Weights of a small GPT-style language model, trained from scratch on English Wikipedia: 13 layers.
Each number is 500 + 50 x the weight over its row's rms, rounded and kept within 0 to 999. Layers, rows and columns count from 0. Numbers have three digits each. The size before them is the row's rms in percent of the matrix's.

# down: layer 7 MLP down (transposed), 1536x192, rms 0.0948, rows 810-909, columns 128-191
# up: layer 7 MLP up, 1536x192, rms 0.111, rows 811-910, columns 128-191
down810 100:448456554505423500494620522565515533472490425497508520444472527501513515532468465458442536552539513471593541557568539468547502562580465602503417405445500536475449536482504534492589501517467538
up811 103:467526536485495409523515519424452488497566588513490463457615451521426422512540528488498499413473487457449578434404484542496522491492487527412455499473450449473527631428470550562514488471492528
down811 101:392440527518436462439505510529600547566493413439546479568611421464522492542549479483520501402543514525426494479565517574491477543529469469446503456489438479462613556450492453558551489444531530
up812 110:453485506523510524581480554499439606452516497535558408555511592494564532499452469504424563524470428469556530456456561479427433470651486558408500554577551430395519412599425485454558556451527497
down812 111:397569499430510500491559622410557533563509507540513518395497564504543590459494524514456448498501454552532493610483516498406454560479411540558485533522491521470509458508440548508502521436524430
up813 108:499497568411514475532503510426504601458507590583602485553511557437504572528515402430486545513496416462453562515568469572566569542530490542454468589497462496509523493459506603512522351511497409
down813 104:465461507472516567490422509485467543464497519519480458396439563496455531495474426504486491566522516503482551567528508511415499494431527510467521400448440510500484513514567582426444385547575440
up814 092:533527604453453498552513442468524495432577542484481429458577549442504510467463520466507442485508519532621506498517512530496610535454442491554428513462521472576476459433544689398547473433443420
down814 091:513486510501449484429526524498450541484486513480492574472484485473471465533511512528496391529477563421588532520515505391571526459449466425542512433511507595559492493472434507575444510611520481
up815 068:455576506554512483530524535460423597462487471470482453531539556561505533441514550455527525470503505516576521588459444459486544508454490559567422546400464509451500526474540503487505430510552381
down815 057:534541455470438559512490459545495449491527440458507521539538566446559509420538481513565620479421529489491502470571628472585492497497528461536413491588537476552507534529585545542560434483524502
up816 098:530562398467564413524526566565467477539555484421416458492512478434434522501568517482426416492438499489515490487573519492500589537462532523597518483504516470452519497451503476559558379569519483
down816 103:530506403359456535469540418489519488551503521472431533568524487459603493612564617444508523560416620456445572518527387532479526533517501493538507458569541636543518499469476513526588460490521499
up817 062:487571499597634482558483509367473506513484498543550462515487418424397498450388470399505559425482468466588455515463541504472493453517500486530473432419537448499399568481500546509556424474560423
down817 053:490520481454416428465486477541492501533568537456543506534519474478522531532495520518459471526528520451465456498478511469557519478401493469531522534694490505588530580441558472526579551413514431
up818 118:532491556482504432511491444447523516476528437573480488574593564462437605431527530505461528513465521543563499554492395600489576484477540536587527459404428535554515521504469420520477389473556420
down818 121:448457455537455593541457430567545488492550505482457564557467516478511457485456492584475547441393597555492446521554405531488354517521605456546467491496550522539516482529443422473552573480512556
up819 095:543536400494512518564429539340527476468486592443541479437503586465449451401528543480434454390484529545474520503477479472599467547483420481541530493537515502412481502392532435474478533467510508
down819 093:558478479486401450479525543524496495485526485475494451372469450511485545545513427584559564568425473520524519447554499535524413447560504535444404487499498407440463521497477587530503479469469515
up820 104:444557481428516521499432440523524534504433543559481500511588464577532496534441477482501521422435512510526578488486502375434472425554544507530429524417531482484579524408596500487532459499454505
down820 103:521533547441469524476503463467531420459481447427568549506548534534601503532474383532622462518503433574489461553487445528499457606364517523520475517490476476484460473590521451448496494502556507
up821 116:518541434468547550567411444467496486553519422512611484430487520527440489482449436493427575606568496487543515510383441445489497425512526493474535457451524473504496549439501500514584514484517458
down821 112:477511439392428553508571489525498464407484534530578457514558498457489448457536539563558551463600538487535539520535441531476490533440417534521560484485477455512482568450419535412493524475536474
up822 105:451507544517613508504580454510421598454505525439513487584469492503468575478500438484483500524410509464625418572503536461476539511536460500499473502462490495479528488513591449470561526478527428
down822 107:484508379565470483437508479512562461486476494413488485566473526515471449641535413552536510598627483514539455515530518530616496583571472490499527555448575532610420550536558492458556538551478442
up823 102:427522336455522523575508521547546562437478429399564500528552453509518466405426450474503557476502503528605464437502550579469548522471443495520355499470548507562399564564477499495551572468513458
down823 104:512502492494515549621504539491453506577452470496514498444467562477415387472499605461481480513461551568427466581516517587481415511580491506411569512554482489607523559506475447530485454489432468
up824 060:533567614504519438525524525511432483408543473500542551491593559468494488499454508486511535518490494507579494503483523455422491424515534557522480539506534463485463582498455621506575499563482423
down824 049:483517483484537543457480507430514521564530534475502488514470559483428563457436521495488459531484474583560434548483484518505563574449427515560536461527509453491404480587622517507491462524617456
up825 103:448607441461500538458557404517537459451510432496464531504482510531494486493502583414575473464625562448488562469503539535420415461523479467454582510466521371454524534433502445486649504505495471
down825 105:514564450566436595507538556552548466503460550482366504487452623503532461555539606518553459579525501452420460488478508560503419461510518476488442458487473432539470432541479450465549501502478462
up826 103:533526505491529514465461388577466480519498533523494467513586478571450521538424474390533438467508638566567575492556423439388504494485546593552418438578509495539502603526437466535488540519413561
down826 103:555477434567436527492500499476453533483568557507486531474522470518493507501499546485463578480397587424444444472530539447416505436570539504578476591544508504456487512394461513489530472495503553
up827 113:514549517597527448639466559559496416533507431562501493574533482561397519471407513477474514515565576458550470517476395554551569597467516481447489555518511486434536508501540471481538569583441562
down827 113:485489414527510544637476589496518507468410529514538535433519406434486485538442472480412474562514554494444531524521500521471535422445532541431531501463503498484560532517454479502489589532495541
up828 097:492616517481485508556458468508403430515498432466557536503499620555452455463458465521552505504494565586542481462554459454451447516508457517473491504440424531450464484421401454494525589604439409
down828 099:565369507524421413603503536545451527448500503478541383537506462442540511441508548553536435505458495543566397552484471415475509497520472656518477561457482478551487449476461466543460510558462568
up829 095:524504441532552424515548543467555487479483484493530466571480505493516482427455432513398450525487550621425524583434546460365539570535462584521488417523508560444491519450434512596560460556598524
down829 093:564467473583506520524397559527489474506473456458445486540493552540515437506493523474520474560530524498398475458486507503502519485554520420487528461514424544444494469507441505487424506489465525
up830 099:507562488520564534476575476486358498507408461522489430469562503477413467443481464511512559477558501486543506488444534465443461425464459545534519491551436506529508500408518517464485437471558481
down830 099:424502504484518483500531411425478477520365497520461465547447439542425472547568458542467484538559463576507506517484512485424503501461497537595448402432504535485544413493568399390484459501425490
up831 095:582441484533459436539525568396540488498487544493596404579465527465467504513397510459436477382541476593513492430479451607401449577533491505515507431523542561507511457476485600463515554551567472
down831 098:569503508459466519527523432530365451446442499513463558397458484490418489506517478492452455446550407480516501487589408541495541482536496510499482494505442542488537538546509563511501515443603459
up832 104:452483386507522556457517540451551505528540477530503545492506579533450473492541504492369378497566371514498551575429464429521533506474491498484538463492521496471503517451463457459551478431544485
down832 104:491454475449502436527539487548554542545485489543473590542452468532508441536528423546467533468489512484517552516551481512478577405532377374388487572464489470454513545378585511539602462519506528
up833 113:471493442543508431524439456413441543485590351417509523491533514502518505512479589523505440477542530534450428599531490414483486505511529499513498437565425424524505512536537582455531445496451515
down833 119:518511511449516502538493481558421514391509559418522397534479505495516468422550520602561484590497507501520537562442461389462551505470611508522499442469425532472495530495545582480528450423492503
up834 119:447544508490505494568536516552549442529440526521469476497502515546488538516478481372517562644497448486493507431432489426457580409532505584537481473537482470527556572556564524538480508550512472
down834 116:434507528479499390520446483501502489499478501533557534497494505521510545398571511466510468603504440430461536454468469410479481456630476508569473489541496418488495558511583427526527442471431485
up835 106:508503424563562508550496495354490540509494401530431475504532484468428463508493469497509381484611462501562519450559561443495464580575523471520409536567516493569518546438496621380526493534586463
down835 108:440495492451446520435484546537575569559506467481492460573468499515512507510517435575602509544517446527465506531534572559499508501517550477431488561551531365448551491583479444539503469440525523
up836 109:546526536483510462594406516515358440488514471594615442585504524436513497478437469442506571513566410553641500490476420516512501579478471574445480545510555426451473519481561506422467514552501489
down836 118:553537493521496487538452545548462557390535464574602420569494566462511495518471531480522480455467533531621564548454488505421525442383474525533460448481492479424601517498473548475399581556588513
up837 050:524549473511499370517487509508477479448535452496566494488493553559482514471501474486486553525608501574561460502494505464507564463586464545551451528402472471527486495520406524545498476500447430
down837 031:450502533410568533527497459495495522560477463574523522648565390382544473472552534477539596595522536490445490572575457548538508486525460524402635530526521442558590473457360543478529401461560546
up838 089:473576487523476465500327498491464479394486439383559428484489473511458551398514538513445431476528543410547429565475545409509459637500376514584526512524484468478493449485533568569563535516509575
down838 091:521529485505600537445461446501523478508531441608623504533468531524491618488551567543454435548413520524575508642516438439450480446522462476531505510533496565463525528393570501570561539484518447
up839 100:499531522491557531498457436413489557596584476435608509460560547563506454553456492519535480441504472546515531414559466569502598553569429518515443500489524533576522533482466613578577510469578523
down839 103:444489554538463467515496478542458481544525435459507460505528435474496505517446512530571559568513581472543459593498544529457508513462525547503514411600460468541541454580521417540495430459422432
up840 097:484514542549521484493527560475558516486498443461520510453542501531501465426505511497475568481532544556442505514442560530471496516489440554486469512501511438508540529461491481423489490430478561
down840 104:591574484581558484546414423527446491550449512483494499417502481439550546456463447527484537507489493614511600485468479585521492494494493497503547433562492450595483507506561452502564453477470472
up841 103:478585528518511545471517528580461512440460607524502568482492436441492418439531540456516485514490475557560523527500561537549460471414460495554448473518499426549464477499566515477485523467398422
down841 107:491552501434588578475530446536483450462499495514553606497632473484523563382490498432439496468488462515553457505477509466462514526474498510475484451478523556353573466482519377491551530505486487
up842 103:487572456552682469566435500511578428546419590438473527498524602562424513506530491539478448540495498589460509571522498483499452397508568481475480461512563511444540504478438498507606526475477478
down842 100:423523541454449531521553536564559548397503544445522470515372495499581541634437480447437485394502429534546456427452510505460503480478516476510518474573515492438507442459525589470470496399444487
up843 098:405554434486528492437533560458481436451564483533502508446467496550484577474573467442512458457509630453459508447503439585534581483508495480459491471526559429578521510401453509531540397467469516
down843 103:442566507476514568501564553494536336495437551443498493466455533465543445581482517463466497525519517492626551500480453567432470561553486481506514472458489474538465457565498568444509588573542384
up844 098:585548458558545520533401562458501548514520491483462419514533568558467533492549562503450455450499490568524486391497537421568492639590463552530511489522506515573400489440478498366503431462552535
down844 098:449510527463508542489484514458515537492455459531530533426521516501593506485581476500540497494501523595517529492508570454465422507470488513576439386546401499478504506560401512593531475534524436
up845 105:513482502547520487507451520490438539559577439388520484417486466556494532513469552456569485457532531442520437479528524369464588552507531541572465555424530534542545534501529459590563501489481524
down845 103:540394458551337479496470549464464475585439509556535492508497542496461454508445580522493533506629455490457543409434473488514508486543507460532424488483455473457484492496563562521427497490530599
up846 096:518496513492465493519504549538454547481486512429517424437484437543525569485493493468522412483618559477545539465486457522570531576477518575572509452436475466545517560547510538522462437549554421
down846 098:411545495489488498541454569467419509531476442480419484554517481528475508515501577594507523555517438436576561469513468586560480463525532634351577532562459512580539443478508508480514460529434526
up847 116:551582538515549430529448462560538438523456563474548535433457628562456440412463507441449497453437418556516467451516557514479555424563541549551526480484549494564460572509549476440554554480452507
down847 109:560474532428493558594521414512585498571445582472539444468531512572466434475472528440474502531484495472521567495551455410447466435527524505528416380537577486452504525527467551513489570517486429
up848 094:504471487506465467552504550469441497437490459448528508478478519477412458512399517523488542454452568518510536485513549535460527423503579468503525471415533476495377540576533455509526554550549487
down848 095:431433527509482540521562545502495506438521506505516580441518500512511507483414429526528535512510462469543537476498580527579442553448453480490505445541543570481523548432498559415519590470536565
up849 095:509504462618507475459483457504554533509576570452499554419537547560439543504510534490432510485542490476447537589472549412508617499518416506511421488501564494446531516462533447518533450491533510
down849 095:505525443526488537544501531465490530474437538510488362446618475513506550485435488508485573557515465514534528539553495547435493502545554604493407486496506458552444477557531535499489505511467564
up850 103:509547486576557401461422417543433473433482367545486493542509480585454585485520533482454454475518539477453522469543465446525424440463583577537484597500448530556492576462423432612498429529551511
down850 113:498571506442545491458531553512476505506471509513517502495455429528558509408480542547455444473519534530617449485593502580446461516436378640558535463497393528516533524473461529498455521522452416
up851 095:586525475528514403508444447455488482553606494478554565555480522439492447552501478469439406493592553464517489463415532465436572640579480508484535454520468515502459558468514404497513491458563571
down851 102:454516563644462420548484539497507509504493525565392526516479427488540440553515501573571446484520533527536500455569440544474539492476521504485502554509440447471480423542456537444520571526514465
up852 109:456541519549486482549460479381459526581529485413463462469568498557486444432505558459504541463562558479550478457554423537473592539523483490501498373443485553438501571548516466566543453561436504
down852 098:422499494516433474468439495452559519582475429416548475564569482490463480534571492558508497473585473524420529502533433492413507473437556494416573419560394502441582552485494476465533494445528494
up853 090:508508488583487444510501487441559447448583516431540430561539541483480452414455506508490497417468525432584411434593540499591422529496476602407468558468500417439507504458511426518583489504531456
down853 093:486521495389453481454489431510511580491406522492479410544461477517509516498477478507408583351495483472594575487433447486437465458563507433532533455491520529423474533432439534506472456518532538
up854 115:485559489515577525540548485568566549418476554434450429557517577511515500465420556452533518441476439619473536579508536577447507427536468569504428518504533503545457582457466568542521489469438469
down854 122:501543546468546497479435486538489527468528478475488449584526509472558602458549471520590510527516538442479595494503514523561489531446580584491503472429551447549445474490505487418540532539514458
up855 102:536484440544469472566514531475439481444528464537596581453580493511581406462502580408406550449437489501500531403508526529544512575440517544541518489536469455633459474441537587488580454483540538
down855 109:499467417490507519569488619477385582522427460515459543471415495468464458485553492473485426488502487493588541518551471530528469574501549506557490470562568488547592545471506464508517476451497513
up856 104:505512512366523526570491447456444383486468486454608519585514505452494534462416434518552521500492468484521557497502559487452491521535541502509497597503514477527508491493494542495514499462422459
down856 103:549515528437583513518542427524412452549536466519469476499567534477603457455453475487510577554524347407514545505468506567511545464507578466509441498495550483561544528575562489531486486575500528
up857 099:488443423547545453518420428542542516539479535515531493518499523604522429494440419517455464530512491568560491494434401465439447592538462505433494404377491537501511490361443509554565534504573490
down857 102:438538436458473544439435566448478592467488485505495497484534527522548554532491527469527595508518573460411506438445537470398583547431524462430446490507535517499540497471497523529539436425470526
up858 088:472512503530512516493521537519555483500570486542630552510512492471452454436581469489514441517525536598494557523400603578556463546502484447472376544522376497478421517509575498477549474403470492
down858 094:531525560454493492467494538576442536446535513496440507384497387520573555466481531542560512577484470517565573426516507517581533546469493472537614463497482441616409503517550586545471402505469539
up859 105:533485555494523525530486478476483561517468498456508418463436498464466558498511445543548562424544514592498512497504512563509576455499524530465445490534558461476432483469575436485536564531482521
down859 105:493545472580502481577530512547486481411586437573514500485532462481508515478574423569519498497468510550498521488532611522513489561451548523526478528539436583459439622576606479513493466503493481
up860 091:524485461405478476586479547518542457478504564463575460527453531526453399476462434474490485429461408478542527567464475501523450462548466526468496435501469412487417570512404518492567472496458466
down860 088:424458461551490479453519500593524509505562407522518572457515488519479511500570504523542419582533488455536419453508537476543518528465496463458571505474489532582457577484508488459500441499450530
up861 093:599567574551496539512493552487477467520522489582524558466562569474569557442413556509480416529502558471559466444516511478520501425539505562508532524475441483539511475521481484488532470433445486
down861 094:509476440450457595460441404510573530557585512475416501451440449505466506558594509454492500424505545489433479468548523512521481511481569473510524490557524554524525505492488515653539476407580562
up862 103:439473553554450472527561493452473440550549502455421535522561596461469465493413470498484432519555571455618469536487519433469430519499548524478494441433531481551443523421511584455527442510535464
down862 101:538466455500543544427445457469610593526522460428482500495546485614486413575552536498438520528521467508508450453490481465515568477425507472590404476445530514504445523491587495455445548543545581
up863 100:468497443545545402483450443560488516458499545497508419510543571518381477520540464469576455474493580540510534536551533584482509464502482515439469496514538468556435497432449527603563341497525458
down863 098:520534460497491512398641395526564489496557578533492535562452467462476552525472465469453540492538498469427480496528534459516436450546505495465526425484502517559456470551593482445582501501447529
up864 101:571486486384541517499475458480517492509506521425455474561540510528523511466515598389475568534447566524576517528565574565539510502457439529475453616479424483471463546458517457473492375524436519
down864 104:434572575487469498496563516551463420450457500549508479575487516503489579479525499490464514537541453475516552537598533457449445491576461607454550631570413468429417527446522556497493448483534542
up865 068:530587523473532521521469458474434488502566495479448405498575545527504554458428489485461571469513455427520448526373488519568596550517471527526483471473490480545455531520506472433618457474487471
down865 066:544479478495474572538492561570541599434435487535428510543421521538483470550492520511514462497538492531563520382548499463480481460495499485545486465457529468537472557494515595512507525505515472
up866 100:560553531552497398511358504470529456546538477510472466382551566547401514479512454497513444515497580573422481506502469470457549498523386592413481541504506395574446621430386473511484502500509480
down866 103:431444466513476550565554470538524453531488495525528495551504518508482525517466525475429539462445422518470484469439480558503407445552495504511538570507573520550638437525552491401438512420476478
up867 098:489583540402533533506519503530509499424441481549544497439440551475515429444605486482545477510575549429542447603386548609529551526410554484517531467537403430501492566588492421626629437515539495
down867 098:463652490516426529467565518483575535498540547508500558457491546413598484588605522534537460559527490587568533469541486489482444496506442438467478515492576574539560458516398528566534524520478475
up868 105:441561523564495509549479481535476476452460496515556475438487452517586581419524565433607510477546449452517519464414435600587445577471451558533460467447506485449503573439501465562526415537459457
down868 104:471597547576521475527456494427446388518480413545432543489518455452534521417492496443491461450529446603454451470408522507487509503562565483538519577550490534522512392529497442548524499453492547
up869 097:504545509566449495595521518476429538401499474426529539439555564463494519461462579486496513501402482451573498498435527529484588612532560543530480499461477473465476606526548483574545580532610423
down869 099:412463477538429487494591579606386550446512458499462516444462495428479584509455489526542519548573472449506455489417511517571559447563570497552457444506460444524553500528623497494456489460454487
up870 097:453509387474488476524412523500422485504396441580489558527602522475543590521512529468502543570488486524538504449425428436597578559460422611558530491520470470497483465411490543529495512467515509
down870 100:524460474489509481551457569429470530557514430540510483455573549432410560496552567530461575642539417490448548540474497489567533480497516529450478527530596436616532510552481530483563458438499443
up871 095:498544480451524453434414543525409590461515535552470345432530522535428583532532553482438452420530454617440478470454483539501555567409451497574449528499505433547454541514414522544490483489434505
down871 092:384447549514515581428458537604562503444492503516451541484494445550515549556550468502543519492523531548575471530512522511316498456537529485492551460465492499582527502557590532480564556488448517
up872 100:513499508455469429596428560407526559531464500452581469558456606498503365524395536525429647483481448500552517400450405514492518503528508515507534466455523438467432461562405537507545523497559517
down872 087:485448481450527424463583476542522429509492497530473554416526473543530552503568462555522426524520448466551492515493459566554581535413479483499528503502459524602481504517479523383461471508408528
up873 102:552499512568625517549528490475497473498408521500476331415545511592494573557422415539382473482421418508497464523433595413433645373495461591476511557559397526521489471481479490556546542492515557
down873 103:522495521498550532475439500512562548476480470506498477537544476522436424516441559519639411513512515569506456531525395483587540563514484406556503438520493452536541594520534553449492489602583500
up874 117:445581479470460369459493507570532443537611468431428505471539398465463559552541487559574496574480419547562485546525534490461540521406519527524395487504439485474458509523554484520593441555600506
down874 122:548519456454531518491555473497475497492489421482557450525530523539519515411453484527493598563468365585505528421511430535503535472551437532442511454454494522537455498535595551489585462465541510
up875 113:450570511448544539521501631457446509429529439557628549511491481472546410400551531447492474519589422538520446523481425562617529464478433488493509484481486441543496523441503469487496393465517434
down875 109:439462541500466520479532503410531464373506535539490542471488537452525540561543553504522442489455500520556463443498479449501517515407504580541465498562533634476490488504464448480548472560446455
up876 092:533606440453587464528531467415501513445501563504557479614476487455506464429490483452499545482490519540527513481516487589562596479518467512501496485516455517433428547422556518551482436400420504
down876 096:549465559484524473439460562539504523455446526491530402432454514504494483539456524534546560488484577516511494480457478556545440502549494521501455508451405498615456531468499534476623431460452522
up877 108:482519480488534410514484569509556506543463518552461462485477541620538466504544499464481575514550473493489395544535633500604582487564478625580420492490459528417551494451536498502495438436457423
down877 107:531440492461432559530543552477511427597517492517520496534569536440535419590472414536572495494469551482481496537616433541517477502525446583484413431464510523482500474542555484404501485485471520
up878 089:449498518456503528508512447509526491535538507477518443470512436507404368505515428499439486505613444481591536563415530469408435524565442572464472565546514422532435537513445543442501483425482456
down878 096:405513527489493470528554478435499549480467513501480554464468564512547461458570543515486461500552456460580486466514541459417499581468580540494514486499504449586513374421429535501490464469562417
up879 091:501477506561483470534515467520502526446569514484464441564513448569567539470497502481616529506423488469491519445462630398481431475613435508457437489510526513422480512413547516597602436434493547
down879 093:409474612465402512443554557472584471457487478399498437559486496420458516583497515452486478606473488575518528544506449536539504363496537481474593425529500554515508437498509485433530499464527454
up880 098:415487558492556529538441433436540550430568461418482525545611464422533451459494457507483443436521474432579495512501478547476559467454510449499467438472543531448456522509466481499464556447551598
down880 099:522443517527465621509489498617495572461530550502368518450490473530505454527556544448505475553509573475398543506582443477523495506552494537508484517539497478527534481427550505542477461548531453
up881 095:427477552535450409546509483416493508542462526498521512526431455440479481365455496463440486529484391493491584527414464480442449490508469523535526622473512465539453484489499493409488518501451500
down881 097:425504448509531545453544569403501444512454494490355517446499529444469504599493560491574457505457458548532393445422543539511500552571483485528496402524576537603560450481425426493487522498417516
up882 102:484614452415572414486419550457534426537510475425520529536478572493517549493535436412505445554587538477470480544466486478605556465483483447565480471526455464492532489410464441527500470556501392
down882 105:368494447442570531476522461494522447464522352475470544501482482433436438589567518507492551505517529498485571489481493539424514491480533468533459510433516452504497474457534466508548451524495429
up883 098:408467437502492469526546479486436558528475434416480556539489523507412430527441571445390496406522480521519429464472416515452455570458551441500559502421458522553419451523563464473524557519608487
down883 101:392512472456516527496464570469535446472518505525501504441442444435456527635466409445441450403476572492576519538465537520452472576478515511540448565481543622517496489471421501490563535584501458
up884 093:456493464489557509458535430570562517411551567421490528497540592459451540511498524479551490419527507502549453545481555530476498457484440526518505468507482478495403487503445461484531516487555474
down884 094:518504549466500597375550455430544482505581536582448596507462499533418533562512510545508541540571512535529557442526513479507441391618533513405496586482493537434574456558535464578477485509436588
up885 095:474600511583589500454577475471381529472494512491488553556492497549414442492496527518533461520461521503468536572515464517349476441523508483458423535534468468548501466485453522557513525464508468
down885 094:443428495455425474472487476498543454447436527536503411534421430404584482505539466498548505565455634552477495481578475508571560504475543479543550422439495473523449419624478446500486439554466457
up886 088:375462445406547511481574507428525573437558550395471436565429480485468539468438518428458430510506537505471570524486515594453584542497423483472518475586555539535447505511516551578565545542501370
down886 093:583440512538479506488394594495474528558471538512482563490527613437431531536494555527466418584402547472493535500430574478484495572525531463497485536562551479562555523452493533535440480557454485
up887 097:590499506503503384528415529473439495468529473437432460521605427445433505527509386491517547562515480441532450559517585550530509449597589503447503541471527508502552491506484507515429409436526537
down887 100:572457471506511601410506489507581519536454542441581492457501476606498599501447395492466466421522578451598542523511489420441532542478490534587410517489540524379569482549522495504445451497481563
up888 101:516473412436517507495500485447529548582494474543522495449456533476449516496369452475444479487583455463485521471564532476425534561545411486486546514485513447506387491515592517484503467403557465
down888 102:511509465467477473515540506442613478546498544556510516491486495521434372483542456565506435470544566489526507512544497538583525527482421367503507428532559529485466549487521489404476448500444487
up889 101:499580559461546504646460506539464485566440520515533533495504541489487443426369437539438456483562543520586508418474432489438466465591491479468470494409526484589531523546479472485558521503605445
down889 102:576550494438439524505530436509466474421522490489540460465492507542488500516406495616463481445603474519518487486522523535440549456566471473430564471432451372542438488556500495455533514487453552
up890 094:468585562518507513432563523508515484466422494564470515414497492510472547433388438458477529512495485502467545534551532456560420439512407553487507391457458551514538587564504521535628511628545442
down890 096:480473484563492569500397453520523527526486565544452439554501528507483512520544470486425475395461568459534527571490490415394465531442496540476604547519516467392522511443585508517491458546451530
up891 100:588516489482499514537562544472555426472507502492541517459520564456469561457532565480606439485500501552487547437497544614414440462589525517441500437437440487497468591436499513507524549511573442
down891 100:481490471426498450445440469431504479394489486549489460469491472545500453505589484471505544479413560526351509468486464481486429461447511519434495586477510413520491540465387426612555502587472513
up892 098:525487476461423472479421608527468494574512548434414458561517441501438428437500523535583518475504513530560520505415513408462471454515561503550479573498416501558527542566494604554543594461494533
down892 102:424477469576515499569577473498528565391500418482446515462599532493522481527443519503553545483511548524508489592457479604502542436560439535440468492435481397454430478427479579550554511488530454
up893 116:482465544525488521516485421515409482468426400536556418503610537562436464444410529523556519559471525507519521492446464510426552471566463520520525505481440522480466444479568381459569498539538427
down893 118:507453519454533550425428566428447528470417459479471409508487530485441486409470506531542471525507448390561584478456432494472468540523516443444498368451483469524545555532504445521517369421450509
up894 099:515506442487525515558513516368525445489472479459427434510536517470503550426491559501401438585557544543521516466533544586424497524514432524511520459442549535490478562445513579460485480439619458
down894 097:502414461520538476472481465493502467542474501595448448582571458444448401517605572457531463544444497450536499476432589492547471499562463447431501510533446572481496525522461528542523504526497427
up895 095:478562555465556424448523483512410537510475496446462539455471528467412528460550442500475490473533498480529581449511499422403540357490485547515542464582617450533499479444463419455548471450521446
down895 095:461468508568540516501506386442567455491452559450456524498414451593428482543537443523481387533499488537498520507513523498391470439516483512508447448485519606452510397490505465537515483474512484
up896 110:500552440499465410489487553580484558508556458489409452508577496513459553472519566471526433533541495428569548554436530535499565518447551490582543530539553529589575495545564490505468445463528401
down896 110:552511441478472451523493538424457498589588513427552437494509473497461494555428456509419564591575473451622428510459446379588511561549536523468538469549483482519471544549536551531451505551450439
up897 102:490645414453518448508500564500455426543608572388481523485568479495542493390569506454526506481487540488515482525502584517391500490526500508515471554486431454501429532554524513592540483519514499
down897 104:463453506442449563605541474538448429458426477557440577489450555493468556499473544491512462525543524500500524584457511524487606519537529546463493561531552455474458488471430497502518403488503539
up898 099:486527365592458522529447534496522475511549495473572490479506537626520514535527541480527501493481483507457436498545470473514449440528470536556480490477465525516424552428363483480517560571534448
down898 092:460534466408443465428505555513493564513499527575473431482429494547490485553541495520556483554515465583544478526480336516520568526448536546553496568503575517491525511478456545468489426485378512
up899 096:580508418446575484561405463425521533565530487504501463508494565579503468497431531456447507467508544645477512570527417590441552563464526486537532530436600457490485548515474583424556513542537397
down899 098:460580574470638570507520605497561508500534570520508526438457477534516528585467505542515423469439521581560458463559556476464524463487504443461552458535447461509512385514502527453487520513458489
up900 104:499522570507572517566419473455452521434501433502474507525515553433493456505505573539473500434520534570486604531425450476500643546495502505616496452532545493473535478457448459486501502555527465
down900 109:409496563467520551586551572552542461411518389510532473556528392510555484568466531581510530361443507393499540460433513485432508566510459556522471500474621467387515497505461529502571492505516530
up901 093:501541549525446486603411488514405518498536392416483450526499505550564548408526529531481591524486499457481453551509546425475468521569420475513441541524472543545455509577511486580583457472494481
down901 091:464519490476552535358515491495565451491502554551472495426466518448421578523429460378453463576473398502540505422466496544486478412542593561653447536535519530570526538426463543489581461476430484
up902 106:532553468548500504552466446538447507496522556430532454504450454567569562442506422513457603513483506453570551473391501568503436481501381505610375495553414513447419419450485500554596396448402471
down902 107:481455509567532480537368555433500489561522489465469455476396536468439578559446520492477432497505454531474430566545460494497456570412508593457562519551524454525570509459546526471515488458524394
up903 095:548552537438538455540396448507461516424382472496462509545541507534511453485552470506528526548585461463459592500525547541579552494436410476465466463538477519500513529474477441511519488424519547
down903 095:574447466435484593497509486541495488433454384461479572532516528469456559582568533540508497487494408473463481466586546519538517521539537494504502550501587493483533455412465486518473450550419520
up904 104:523456482535462496500430597518515578417487464530478523433506538551463543484507445488521456522546467421493506467419441522533497594453558501448464506497470537451470517403456560541542520507472517
down904 110:520454503441419520526566534423526578518456497511551505442486487502478651447508556500532570517568410478576542486506463427431486475526526399496513452488570566451503510527472579506583436470526573
up905 107:455482564498554465537467555509520469433576539456536539504545479459495609468528518525509449428520527458492479471503488573454456481486560523542460455363569544493555556488401517548534529506472535
down905 103:533451407496487520578543460473468477495530476545390498547541451381502500428504475477477463593534509530561550500515535501495482475504442521467490560503591613636501447488531522497511447474481577
up906 094:448670475549489517564496453504491378621564576394484513496458432471484478443443541501488482470539368554532504422438478581494473424563506556529537536509456462459461453552534601522572465469460527
down906 103:570579490557526445501508477450514532453501503525442458525610480418454427466433462478453495504437502432470487392561477487532543456366511532571561442497474573499405421490540544501502475465506475
up907 105:536583406461498498557539561547473546508408495542591436505586451570445498475411557493372506511481512447561488521467433506474547493513395521499486489551438475448503536514395511461495505498478506
down907 107:503441433411406506508560481504514457590562496427533494422495599451449425440464531457449526631444500444452507483556460480596479501475509532455477493516551457507487548439530434501476531541409419
up908 091:532518619564507532444451434472482559515520510476428499462504571486496470500404416561454459474543471530547524550473550495629545457586480536520510559432454538570532469555548576417524524420434482
down908 092:451554490476522525450501438455533524413584433594512544511529429488478618517515502560518455420555545469578495453477489513451524474522518492503452506458498521559420571443393509537592554491475512
up909 099:471548491565473456569479527425531462536565537586516581526499535519467544479518570498447461533456546561451485534424580531549497489555417513511468609514557596351494462560427495614520480546562457
down909 097:530464502448504507458399504516420577506428507552473481518510571502527483540463490556484463475529513523474552412474439432473520470513497504434587542507486477499492501452453426460521470581530483
up910 089:488512517478521485420604407494440397606427484538456443511438539492520478492473514550571488493510465496540517517492457548476460382527462542443523502426567438494447487484569435528556436566478528